From a checkpoint of a small transformer trained on Wikipedia.
Training: a variant of Adam for these matrices, 5216 steps.
Each number is 128 + 32 x the weight over its row's rms, rounded and kept within 0 to 255. Layers, rows and columns count from 0. Numbers have three digits each. The size before them is the row's rms in percent of the matrix's.

# layer 2 MLP down, 96x256, rms 0.12, rows 0-95, columns 128-255
100:162107139130176219178110167124119190071079090119095124117158141137168174118137127121155112075117127125139180204144097174119174131081153142113128139193093082139134108088140107088131123123167094093144115098171135105170143111138101137057071145118136139069130154112096122131117173122098105134122196128138144094098170092131071088116180181095124139192089173085089088126071189137132128060162
093:135176171101148089130072123113124198150037153104120169103137137169126121147142070166102142133139099121129154140125119110100177117111074164155203190104163085107147166178156127141111124115119150134100103142139116114116139123202100107122137165100110097148129104171146171101106220128131116173096161112169138117125163094090093142069109163156121172191161119142052109164155080139131148052146
103:183154143136149140182149201122198163100087116143099145191122070104187157118111157121132104131083134157159175123184128120057133139104122158111155133125141094148169075177076053096134151108115196102173173143119139092156149128124154168173150152130108145132130147129125193101163157196139073112084120123191188145111125184147149090155155135150210116100097149110119139156135131151128144097180
092:146074139114074139085128150119124088106092154163126132113111078178141118146120112129095109157097146155145144143100151130175154131156192190128098043102170157181132134104193096164097141119147103143158120133110053140073142142148198154150116160132124079097105154134205148138102120094110172123108165155149136110079169155135158087146140171094112139152164102171127164134141167146175099183062
098:137076110086153108130148094091133135192189184149174100112142111125111140129142111126127087114111153102135081122157141139087129098109141104170146112142108192070091120107107175139104173112179137133114158129188164135117135083077194139129128123172143154155098120148136135127139103173184074132169074120139088165084068105156162128112064093135148100143111137104116107159112141138110131149178
098:106161141125127100164123099152109175049171097181130097205104145096153127154151122036128132129116130183088190120074088079117146166076129057086146128153100132153098081114183119157124182110180140113136121132142129097158162174136136110108115126117131116073161114127148116143122174129121068087121134086174119149170125145189154135122120139128114121100085086183110179125158101108160150124125
094:138122104154123122126105125154097204154168147104138150153114160116107117136089103162155121111153112160099091117082176197128135132124174156103162098205194155120142128100150159120098181159126104196114117162090139128114134152140162150120199151135105081083179104134112138128132091047130144141110166151108063140090171124190150091121070095141149154129145080187167096108133183141121118159071
096:118161139130173127178104136074147115120137135144150124096139106137152124072132129157102135166068140151166122136126059147093101169071131075171104168116065180088102150098134143127120129135129093121144137148066196113080155140174129081188143180116138090114164143114070152127107089140173161145176109097138116104112068131138152124127116105146123164148162157150099109122130121141107110132198
091:137156125162139183052152152153168160100134155067154218151151102120139123130141138120159115123103152023116110141127131078152143136131177109101127183114160074193112137131125126129135109140116175125170141126147145103104111093144047111141094101092062127103157146080152129112100092122135149165124159076099091098121104136113052150202138187124120130100119132043106170138165088123092052100135
102:102204157183108125187111157121140162117122091096114053138077174092115122161123108085104166158164162200119161092110145137103056154118129138112138109095091174119134139102153133158108114132108127119139085120106171135111169124093166126133150134157189142134140176100065120196103164135138081087125140157142184160097074109090199100104140123099132084093136137197159126118145127137120109147162
103:135125084140127099124168091172108122132096155108151124151139112128130102086134070136127117131091118133031148119154117096063113065198108129161178078115125126125154107114111133119148142158092079164123123135139096118106122177096170103191162115140161149100135177125163117185118073128191097060127127143122087105154170105165135125109117132096124067144185130099151172089125126127127118172095
103:139097124129106124145160086113099108045159105125114179165135149084157168149111163161120192143100185094172178099155178121212131182143109129131135154106164191186111147188091110088113168130110175081108083094102163130126138164161131144173138080129164123126159093116164042082115150141151067144130139063169106173085115164122132135066136142167150101154081112064092080105116120120095156135159
108:133120148135179121124151148092100117151172141147144174083176141146173107128169167155125132145122146126111144146156147165092123176166145107181186120128161085159154145135125170154080239126159141100150155137133088107154183130166115198142119151113129131115145185114158170156138166130102109123148191124065177108094113112152093129099174100123144181201109141108093138094160122175082112146155
102:165133115140140130167133056166158134105071161156140112125132110129166150186107151151166145129100114133171074137157167086070060115158063109121138124136141139170104129146092144140162087145111143103071157165109178125154102170193146092149139123077121141132168124157099123143169185100193113214137131116191092145124129118139104123119114138153124109214110158101119096169090158158158174102186
099:124131136147078172123177175120100165058080180133165155119091084168149113107120155112151132138102149114081169149102107104105076170143092022097155132128125139180110043090144134121129126189183147145161131149150133137162089134124114125154070118071125096138082180110160145109080084072125159121104086237130123092085150147136123141151099113156076125182204097136137137149142154131066089113115
082:143203067153092107151143110164121153086133155095160162099125102121147145110181148131108070110115186142132140089100109094146121164101145133140157145118130135165125101162105103100079168133149137118159173183163105061152159092174110157198139153063136132164071144171152166082126114152149073121139187101163092191132121174074147111173133122185155109133135142157088134137105128117169129102142
106:161111129161129057129106119162159139178072218167071120131123085153149159123148117160116160093150124138186139133103112148108121143181064169178093128169169146171186110087167200139134180208112099099131159157104124157130158101126139111098141154123103136130144125128146133141137132123163125127096096160163082157125135130121142131123148107107160135163214143157158130131163191137138074110120
107:141145122074119080098141216137108127120100134079078146143131192165183156072116128122156158090149188120146141194230098139188118132129100154151107151159083095109153158143085157133118101063149091122127146129124162149130117118112183111125089104122119129100084132091116127163128167094175147167078141172194103183103153068139170123112075113153099058155128075153157116128104147168112143129163
095:157116105117166085151146157142128114114167137081202125153125102095088162147140088159116149169053110098147086153074138105149100130093132117181138131094113162106166128131087086086146132086042144107146088069135139113112084123089147140097122148130148163101152175108108140088120139095168102172186162144083157148152131112147103176116102041099123120156101131135076110148148131143099098137169
098:142103126147106164142108111138134128088109121157155111130108133031057099178136084084103171170158192126127140103163121143089191120109101080065175140170123061174145160159137118127085123123142161165139139078149117064152123107161116153148159159165138147116089111133087092092151131124172118049128099158103149092171148109176151178153204139138156181097091091169124149142119176083177171120122
107:108130137166105150106172141134109166088123114078159129161133130156186128144159186174142122100127133117151108107199160126196122117193148091154106105116137088159115155042146139109115157116129182117057169128149139097130132137171145162134090135070128148129153151133158099122161107119136167122138108124121134155107120162144137162101153177214159151138169153141188169155242135096157122131101
113:092104151127127099142066102056113186177122141126115095131156063103119077080166114161089079121092095116114137141151053131138150138148166144126157125138073160209126138123134151130131142127175116123082144137157058140109117092117099094106164129178136166102121105088121170160089195084138120187156057155161178115080121161115084163146133155184141089126108143103112099153153169140096093056173
096:092126107083109198104144108154170135104189176086115168103097177129116107152144132070171153096085087118130176083166143105115157145126147094068095114129122181078178140068152111157073089126112156138088155165154110092110082144214115142139123119110174149159178047167126137143197066172097141116141131097145096106114118159152134091097147158126138080101115188136135128089176153147157102105122
084:190099086167111138135072100119110168152143162115120123092169153150102127023142152066099176114103137139063131145100105138135131131108141129125139153107123127111072138181170113183136128144189042084162160176101142179098092141116110094140081162077146092088169129132086060155093164161147152123096059147161111121162137138155105164157116140097139148101195118124107116168153133127097154130126
105:135126157147143130113094135132140124111100176194105159178125097113211120100121111161108105087120126157171138128101195138127182146145149160157057156165149121142142120130187159156077099153129119116162143154114096147170155134184125175077157135169145149112155192119118151077095153140138157080110132149181095167164153144117156124116070152096160131154140137148112186183108104094129115135131
108:121124089203118058118174134132185067155149054107139105127173111092114146098160120103088155165103112114140124141079126138080147081101089130101131159093153099169117132129147170103123128121120157155156083088147107074180114072168135155112100190118135107115094163181151090087105122166084148125125137117085040160142115140080136065041197125117126159103141080152099069078113106128101046167125
096:154161185116110168154158135157128065150128079134157155143111111137126158141135126142090125164102191116135160161127113087142171103115045166189147092064123125100123098091072150121116107189070147107153150149162090125178100139166102091082161148111196110160100124106196147148076107164087095094177149160135128083148127159104079095105180154153175179084085179081103103107079104131145126145153
077:143056147152114116119093089163104091081138083139102051150130088106084150108157086203132123159116127122078100072083186206113081133132128156149106095145095126177130144130087076148133157147108082127105071152106100060117111107145176154139158082126118142132144121103114124144105129094151171084121017092141136141157176112182184155099112176120115124143130170129164099138153175134112109153093
096:112112065136162121149064111198105130122159140121203142132107138128080137102152146064118118124135105150094133157153171164129103087113087124172142143094106161109132082106046162151174205141199121138173160151106140179186161189123169105137229152177153182048213092116152136136132143102151067092148129127125123144172178149154156152142085107129121114136120112144147116112147135151136130184137
097:120095162155097173131080149161168141104116182111122104051122169171075134106086111052080101112153048118142125132130098154120109138038061084168063149120151074112126099096108111125106124093132160172094085118098108093114136200176111121105080107167165123159192174080169112150098091152162112154107106172165104139101110083132103129135051104099157104144059122153106157110118177118055111155095
101:150112147134190109132128096111110112149149102143101074149156127079218152089166137115154190126133162155137109123023165134138104129157106132113139144099150167119154110157114172148141164102093113147104106085193130198125119171163157119229136180165131148060152102136172136087186112133128059101201082160131127117222159107137165156072115192154123165124193136118089203155161129153119119155144
096:153090130136102076129114070197141085088119140135187127121138122115125146171110137136103153175045102136157114119061067122081094085130083128129117122086122156145121084113122139107162107115107131062134072126131140133129125108079152082089100100116112077109155124055096108106149069148183102148137154105081141109083113089155173153122078060083135091184156117158119121095047141124148147131175
106:108092090176088091101124144121091139122134105111114125117147180148122117110175115104136110137101128134148138133129103133103093115129140139108095109161139076080084138102063142133126137127157146122118155139088113103031133145105116077110057111117089188112139150164105079178114121094180137105138148125067091127148084162166119128061098089154153051170137094161151117128126146113118120156085
109:081116103126074096145123128182136147075133078085103154094121123112152082147115208148130079136102131109091141148166067095135113166125105100124157126099093133111071122111090150119131151142105160096094139109075065100162107086182101127098097126107156082054110144100107123134143098107124070148089135134139121138164107138095095122134174111085130083109152157095107137095128098080101140095160
100:108111118169112083109143127098130140152211126170171101161059142131150102154109141086097143108138165107129144130109185122133182099138147079088154123103120121133151132121192110088159104085138174153109130158193135095140153140087114081117075081161139135133119122164137126153146000133119180104163118111116070105084117107128125167119078203146127123140135143109161124118086149147144118121123
100:131143079116183152160127172152097131114171204081049167122175169115153101073130106144137119120158140135159134063101196121108133131068111083186088165093093148122135153169129130193053157196130150121103123067141135134089127099118095100171184131128176193132160104127094133039100114121118176185174124158130146108096123173122100140140199097109137113114121169122135128146125125114186142120182
086:130191118140119124112143073075118126175186109117141126171114153147137161090143139128149179084171135102080111175149082070135077158108150170180098166129133143116151092087108127140111148136143142119188115128157165111161103124110116094108070097111121143127096124154183107133104129125142114208125119052133140165097150200120149160103135059124140115157110184154082158132129091099174161063162
096:120113203133147120180095136182162146164100077125121113083156125131121125090085113116119116144185102122123157120168123162109127137142160115090124133137155152181137130109141100126069089047104122181125106134159130199066187150116135169128130085116119052090123169100107080020175171138096112098132135106110129145105098056151096165106178136122156089123158135101110128177164143140087066162107
091:163150131087116103135144187070132127139169119155164143169060102139108158188128092094141175091210154127117113092123142119128081135100127178086153112129117110077144167151203131132145140111152110153175126176156125090098105142131139125071153112137090103133112154077102106112142185133122138128046079143118124146093126114122147169160070112088074110096132123116136159145128111160124136127136
107:100181073089167127118189173133099110134148135124176149160119100154177126091070157155123153122149188098097137054093129126079098140124108103166146147124123143144170090112152137099148111082127189105117181162108153091099098153090117119093163104154153080155169212158097199100139145095180134155135120053149134168134189157132163170093098092165110088143158120128126088084173108081092111093159
102:158126117148062188139187118084108164190133111154140157141183124081198149117177155125134142078119123140187138131114110166139170172154154104186089095176105142125133147124159164117122142107148148097106111097131118115106135156149131120092131178150113162122145098127116132120075152139126177115102095127142192183148146192158107130114150143099161158074189100142110063137133112145131085111132
111:117122164097122108088065125171088141127145106157128192136196127083132123181175128199207159155153118137098097160150141117094138090062068123105118115118149120128164140093110051135171120161140087138123044141137150138107117123127155131191124166119122126118121156115135138121090076118183092132147098144141090156161122059157136159108097100142129116171118121126098090103116159176144108203070
107:132136126089104078135165161129114187176199147135114156123142094165091124154128150175084162149137113129115145184093119096108144135139084140153162118107153138102172109139112107059133160118200191093083181094182102175135097138196115111071183088108125115130115118171168092161160101122179095134176142121151124141153131066088121186141069120096115107158126115123171119138113135078200149125114
102:098117157171107119108134186104090141100135080168100198135145102112087118074128141135091099156111106116137164176146089099164019133164135114140135107078119112116115099151146086055103128069125174110120107155068091146184113186143159102131098134157150129063146196133158198141136087125129160100114090157038070124091194114139115160142169043170183099111129131131108176115134101175143125160154
105:134129152112123117132180110127116146098105144129185134097142151128153191174134145116104151138149099141063190203147075139081131125178145136150179122129161102144162065113101098071091113155148111150114116124106179124162174178154099103170134194173135109151155129149135104171169101122119144105130174135068131142138099104154114135199155140107105152190186119132171168121054111154114170139095
094:130120139091126231111121102056140092104083141164179105139142075149145123173113208147125089123058167120108192110118119158150092148107100075129147115107110137162155184123168153118102091149178067100128116096145104200095154134130133112186121129135130100151124131159082130099155093109129198185170123143161134127165127117133148178174141142152155100105100131119155184137104145148153138163128
080:116176104138183114134075188102145129117166136113127087116132145139119105137118096144141113192094140133150122114184150095168162117190152135122122198107214102148123084112118157137125172135159152116180152065166136122131162114083134118132135172081114117111155187115192141180117169137144130156182159133146118115158115188078143096094124152165151103099057144133139134146111070104118116136169
106:111131118104120146127151154113099128120167162086082162157082143159130115130091089154123139122155161126159119160147093090090123150073160122095141145163105147175192108112069054148129145083216071091159102153159144102136151119167112130113105095137067078065128129106096159211157154106144048087090105096158077138135115089144092128089159118110140106211079130147110093143086124051099105140080
093:135167105097133115127142163159133130167117147121098087123142087125133165175143113152137113144088146080074168109071153134141123170140102092149139105121113132131115112150156114095146134076155146065092112105172123199109129123215136118139114147138187096124105128116141131128084154183143213187171107135101164121129159123111122144176141167097107104178143146105115137100096117145124143144174
094:136097152126107131124096081150130091122100145102081127104128163136109095132137124078111062121164097128125236140108144163150148133144135077138065147145122095142070120184037111178114136182144175158095119112154139069086134133094155165144053040146112143178132146127069116090096110124071164151128169148132122123092139191123176179163118146077101190134149120137108160132131149144210112135120
109:149115081131121168153105161147104167118195169082088115151113187133146155169092174142130063161153183122107133164209133122135150140109154109181120113150101095153140142203062161154114148181142092109116148086131153108178143162186126136095125106116131139090152107131105206116155169109149151199163105163185102177148153114149131119096087115107144102206153109123184127132123094123149192158144
119:106144127100108118103102098101138168075049063153129080131145126067125106083153116044126137108111099145202105125120190154079093099126150078129105132090112109133052151134171158124121112123120144159107089091084134105148135061168151127140130099116088113129097095129123087131120097163095152111139162126126126164054105146127124131151161166076154159100124114112110122101172127080142073139135
103:081142107083130144123119125134109109144161128082101168091177091110137093094131164128125124192087172159170192177197111066125105153156134107186071124060122143087120182126085160128160135133098144108128174092111116119127166140135162198103132136101201089109115140178160095151136108138093122117180094138098174142117126133093141112078171075175110147146127132124142104086138103125113078142114
091:105128148148119152163140125135102164112161084143167163139162142136159078128096121170111170073138053190133130115136101131129172133136127151136131110118190098135084175085078142208096076073114119172132129152145139159169152089101111118098119141157097153167078148171163153182132131057124108112157202129142096133150100138106108102113060127157083124149122097151162091110119102172133085131120
095:138127100087154208130103120119120116135098141177090136126102111143133138135135117187085133135124097125113191073085174159128136112131121127209101144205148127125128118099141119097134111102119152104121114146143153097122127115149086148156129192142093165176123162106139121145190143123108116101124169132140162094156130225168089118135135157168082127120122112071120111156109158109151124106080
095:110109187107169092117177064103134125118053175111079099141114109104119107098151153133212156105176147075085093122118141083033106124084091143167109093112157134103096186079128154139144149149088152147111109122173120083086075137092124093093128061105116121125150101068178073119129176173158081095121137161118129050131096127078115106085140124120114133053131169094114108105135110182123158158123
099:146108086150083120128088090115118125127146149136169151126147156147162144136060112088146138033129152132121135085131098107119133122124203109073173131108117125129080106089133120098076102124171101162085144158143122105157115175171129121115103157137105161113157144079114086126148129130150131052068152130134133149133090125133153111153084131176134178128091164162101165074154140102152147117148
095:119132131137158097169107080151110097139142119097107131104118118078100154098096153146186088160160156120072091152153049120089145109147098167164115112141107189157112073120145103098121146054100068088148111153145116131139117106064130114072107167096112093073105161067110047128083099148110100137169110124150139110107159096142141127143162131117179086132163140138122110061130166164135111138152
107:121147105133144111162096165109155140087134114155106164155115025111123150125140163148223157097063106110134171131144108108077118123094081122135101128099113154093098122131141127096126165111149167074105143180172095084114135149092138163186164249111117142160169160139164138137161176107155158140179080079145106145155137119110123134141115120155110116070103137112138141086181111100108104202126
096:079125144189098109093093073115118119113132090141144102099157089104108112157112200195179131078148112143093077164095149124097127108110125140107068128123095118088115129094178106089137134158113117192123150180140142138138115129100114126120143119123107180109107085106128141147062101132127137213144092135082093098159127170151100076125126166188059138204121131098122147068171122186174071069039
097:113132110055156081146098190126065090068151092148173127155102123118110156141119169173096135103221106164127142076144126169149151132150159163182117104147099105125158153127125129134201084174158067156170051108131148184165131101186104164121139149116147147136100090107092158106131071116082104098125169142176089090210160102127155167188106087157127207125083122102131129113133122095085149119091
102:133163095151133155104105140175122144042165055098129144166153169117077150092213105127135178111151159120123066128115126117080124134116119115079198116092137124083099085165135121149147147107181112104083141087102109089166140128154171114122110214134111118109146085139124108147165097153161120114179088133153096118166093161100187073130107094152084078124121165144112091160158161146103103135147
105:160123137103084114127159162148128148151139062108138126139139120123160150110136122083235177150124115075085176153165138103096138159177126122160164139131143121169144150148105139127172109150157101145139144155162144112185101119137128127141125140091079130158080104115077120144173149154136179168144139141187188142125092172168121187156160075136095111130191154089145146182105103199139136139166
096:146090188158135202112102109112150165131107120066189158131193109104141123183230138194111148117103056141148140134197161137101124102123139104153143115142154154115117130139154142110118129188109151092130161096145059142121136139178149158093156093120160114172151157121162145114104194168166131143122183156102107131071120093125122126166141109068135127098096172122133139155117118141105088089187
093:159153115162111082160145093122158142134103173112105122181166176176098154159170160146170119163093137106104146126155154136101157147149115159173041173154147179135148132137146208095178111120101160152128139125069122160114075106165120134160061086151152147140129145126103084098161136137129104139143101105146130125146079106104140074041108190187148110181176120116159140112110135104102136120110
095:089176150131182161132153114132080079150158122079134152077142130105127128094124159131171085135151125103107084144087184095126169151105060166182137122144091136175103128112047107182145076139161140136081124195101125091077146107188128155196119096118125159076124178099177078091088048066158099115159110096123160117150156136078141138226161112139156136105111145128140094098097089108048111117143
100:117102162158101153145157115041164172134081068160077109158112137066130120157151141135146128130136134135155151150168089125121121113178201154156156115149157174114127108130117068165073098188122168139167123163139085106121115062107132168116130106157135148112058124204164154106160079179145190148103178121119180133128189154172104120178162112106118103168122111100118161166107146132163122130091
110:146138145117141091143076143123109091110152084089133124137171152095126145134149178100231145165171135138100100139104168152162105154115120166124165133113107112109162118137127120165155131188125128151145121126055157169121160130152110167151156109171133176127128137122120083135109114148108128066155184107138061119202174120124147192150172114124163169140123184095130238149121091174171194143128
098:142124139148116041098089126158114114175091116141116125127104157136155144126139083082132168166078081100107129153110149156143117127115112087125133075144127048093179108122073102158125033151140127135153126129128151168088130152141134119149076082120102149180096144185103161187094114145130082139106122158092102185138126117110120162114109120124039132139113134168112139135072161149190120139131
104:166147047137120042074150083132151167118103153165127105124108135139068138124098136078211151106121112107136164109132067110101166166126127102142160085116142106145127142195139137069118121153140122198144121168029141105093126129073128137103101092072153133170142119135101092126056184110102102127134164117085135087120085164109119116152137080085109135147136136078115120129154100105103165130093
099:131088155149105087122183142169109114117132139134093138080138119150181102120135106112072188180091129102180054161169121143156117129151073114097131130146139134149075150128098134092140117118162141161159135135190161121073112145123167133084146053103123166135144162131172052169073142137150164082102160109089151171146084175185122139107142073103141120097127135132071157100126156057171127122087
100:145148173100116116141125099115135099115200113088091103113149112183162131088085183163126077176132198124148085097166134131166126124156120123130163143123136119141104129174108101171144212144167116163153152160161112145144152095181128152155123130059164094112140134088171147109140094098172156127198080100198113139143127122113149070188103120188115187135119145101148097137161143079129128166101
098:138110164141171174130125107116121148146156100087171153097122119130067118089116084161130039102119094136133180150192165127058089132120158129083193104107156070079144140200092032136115195081100102093135145119119104195107131142161157157130124118120069084145163140114141177135108165175109196093141151126087118094157139174105135182180154122122140122143110142108122109143118139138130076126139
092:097158119040199128148108132125106086131119109104079161114065099101065079111149142146118111113119106179098148098137139146117161066146144139102153160071120117158108141096119158098071127083143162166143128079124120151082137150098098114121167125128113125046140136116086187183136132132122080195067161068082088120110138109111108139119123163149088095139136117138133125124136073107128105117132
118:049122117122089171096089102154066091112146091129094130150121112089146067109073116142137091136100137126102151136095114133096171105160102085077186067174061091100136069142145118101019083152140115148122129107143113143132108168104110093128148125132116125149124093087140164148102154055137130118135076139199146142103116134149130087147075149162065074165139107129137157088127192113176063109136
109:151099117109171207171107104052155154187128119128155137182087113132057120183098171133128131137139086150180105134137145186108094110104147161122140141162164116099083103161107139173160130174130088125104164105170112157139151063203118107170159201138133118144132098156070123148132144158168130110100110130126132065177149096146125132189151107152132140157163160072131163215114148147143139100173
097:074135100140117113147102090185158128141109135137077149070171110116115097139073151139162128115100138137129131153179198107129100101129065114129195057107089128142160076120135160164105128127106168121118128076146110165129142176174063129159227146115154127054175186157140089137140133147061144130138120121168112087110143126098113217134115160148161103163092094100133174187089129110170134145116
113:127141130041121053109134070080114131113075149123169114063131088193115136127114058103133161178138157094185174147141156142101165120132053116126136132146156084127177143174143152152083146118185114139106133088135207185146141150117141141184079163178177167120110153152107104143186060094131150117162158142105146150136143156158134114099156152148110163089154167102113121087134169137095118126155
089:115193115186121063147152073110092104099181174100135162130172121177118151111117093111135150149151178101116131082046158139087105171113104098117125153145102107175156098151123080169139121159146194157106152155162203170171130153174117164161133120138143155141081149138148084064110141072134100135145092076180092148123126149122163144104166117124110133123102063127109149122144114113139136127106
099:116114121094121173097108211153158155168118143149074163114154165160120111166158112141157095124168155132103144115119072117132132154137120178150146129129139133143098093127140119096067099127173124150157153074121098149161086095099094125083169131136110144129088099139123147180097108139051077172128114133099131126118138074168105185059151221168154080104102056100113201119154109147157099153119
098:117170169120119149129168142207125106149080197164141086161101132129173122172140159131190096125163138098155113143075149150132176149160080122127135143125097156149107109091129179100102204111068104152125163199119178114170149176100111120138161101075077170136108065143133173101139118116083149218071176124138182164131132092110129135140132132150150141125117134095198125102045121169138111105143
095:143098139100123132133160119158148068159140115115197039148122169079150157107138123162153135117110156142162142138121177140078138149127095161176124142163160157167112144147107183128187115151145054138116117139149138099125173162110198141067054156112145160167151133200116128133124062100179146117170124118115107168120120137185194111121113092153140123149193140168119109096242110136120131153114
089:129127168100119083142108169129183128127059130150141089153122125126108094121085098158125073080147095098077102061147131191101158159129103121143185143182138145130146165100150071146122096161128102171139150128140148106154111148142120128180122154148101186088122093121112160165165146124103063133085168098078141141152146166170137166136017068116098150152075115099116173128144129133075122117118
087:104117142115131085094082072155150170177166110081121092105131176165099154147130100127090123153080161119138185171137134167136141098159127111142094087195065086120112168130103149186130080137061067132092149125123147135178156147138144168160073115090129125162122090056151124209126086133112106129113121136090131186088130178128170107131107115064136113167134131172162141143124113114152092154100
100:121146140098115159134091159132170117124163061133197124171065117090136098166146147158129120126172146170130100116108163112125135121124165144096194147109121151121189129162004167144154117215126193143078154159186113134080084174104134101122178178083143147107145168110147107179043127124163065123091106113164148112101114161110133127137097115141125118146142083128106069102136130126119113176137
104:098122077104171173149167141065107035098165134152153141152161097138176095106102115102179155192129100107110126172111098154116128119142123104119085149137172114117146169144116086127091115195138178104172088095118162103149078168177169107118133112127186120209096119125159107142108100116084143179139207119108132096137127126136160035173063087073125188117164134133101133132122132154135101122154
126:058150072145088136030127133146080097142077153150155109141149131115097055113095156129079130115099073070118205111112136127105173085112079084137122070104065067116102068112149110111089107123128137075111106116107115137099040116176098076095051153112081114155096093084092107133162135108093141118139163123109073089117151160107080125159152160123114144146159113107100142116145134115111094085107
102:128181145132149146112072156120152105163142110128173099178107122184137129132094116105149163065095142088111083083144169141064140125094122144159075113122101075169110120186140129126131149067106120125151135056130115164130123096132133141137102153078129154168119122105117070155089110114099189072152086179132184149130141107071135142167089183064099145114131176126183089151164111147109120092136
107:118123176134165195161125135140099152118139073147104143189144105123142119069157158109101116140117079134133128055133120157137089182081194101153156141137092152131123144149163158167132160128071121128108089126119147131158170125081185181135179103036162138154136083112145094065155165120140112132120171055184178184106119152116147103175166111060103171074103169142113118094143061091065126082175
096:144099057192088112134132097153143119114130142108202112141128145089142136181110158087153152168136119143172130110106106149136095072161082160125132119183127152143128137105095129112150086103202108121154120186153097126158142101138076141090136111171111116067062198116076089115140086157088078119132076088088100085117141110142129121170148078147141106110121060171130136070145174138103129120114
110:114153096206163124147131118128181160134133130113131168134128097059093137085158180144122117167126101132117157195182170099137141154114128142138122103098145147146109074150150140127118157116166097065082114121137129093089107157045126145095163115101142129189120125180167177143176110157127157126155098114161098140153116148135082130064140146147137096071135125088120118100135121080162170158179
094:076129166211126076120073170087101142121085072196163163101119148153131130164130118118137138139141128142148128126116113130135053182116168123169147058127112153162096110169128147175140108158123129111094099134084121114175101138132173119163147143147119091131093153160139152134119134093125080112162153127052169094162165110114095095105078092108151072104183122130193081152157137111071178161124
095:114091153096155200111112107160115132150136089071198140127154163140064116142109097098136146173101133182162119136147161183129095145126131178113099081160125177119134143138077118150147106081175063100105097123166117150142115141111156167090103083078075062076072166093162078113150106143132128093094062143129109125140104171124177116090172028099148100103145155183127165115122120097102118149105
101:109169115079121052139124147125113166121127140172109178108146171088144134103109189143134187137097101127143186133146192162120143106072104101156169135156122136160139066184139116149089164110082118144113106055116211140153140155164143128162149153137178116110146118119115112162144073076081131089154131188141112100108100116138143078183152142128108087071182096104163144151153134066151122133122
098:139115141166106160121121169165118103116144148121123169156130141103230115137090173171066131109084129100049104203165108097153127134145122116127086133143116096118107101125098093169160106145129132150197144136109164120086133149085098123119076103072124163127162134193167101160051206146101126137097160055141120146123143127151082112101161135132116115128095095136122205106101119162176141129161
110:162158078099154160120070192096140171112161169102132170159117136142125159137169147163105153148159166049170110133097131139122124124157135120158198147088154131122175143178112128102173121139078128150195164185187140108156129146099103136123121165078123154155139147086173168132128104171090160113183131104112126082149141164139104111117198161129148140153096152088131048198123135158082139123117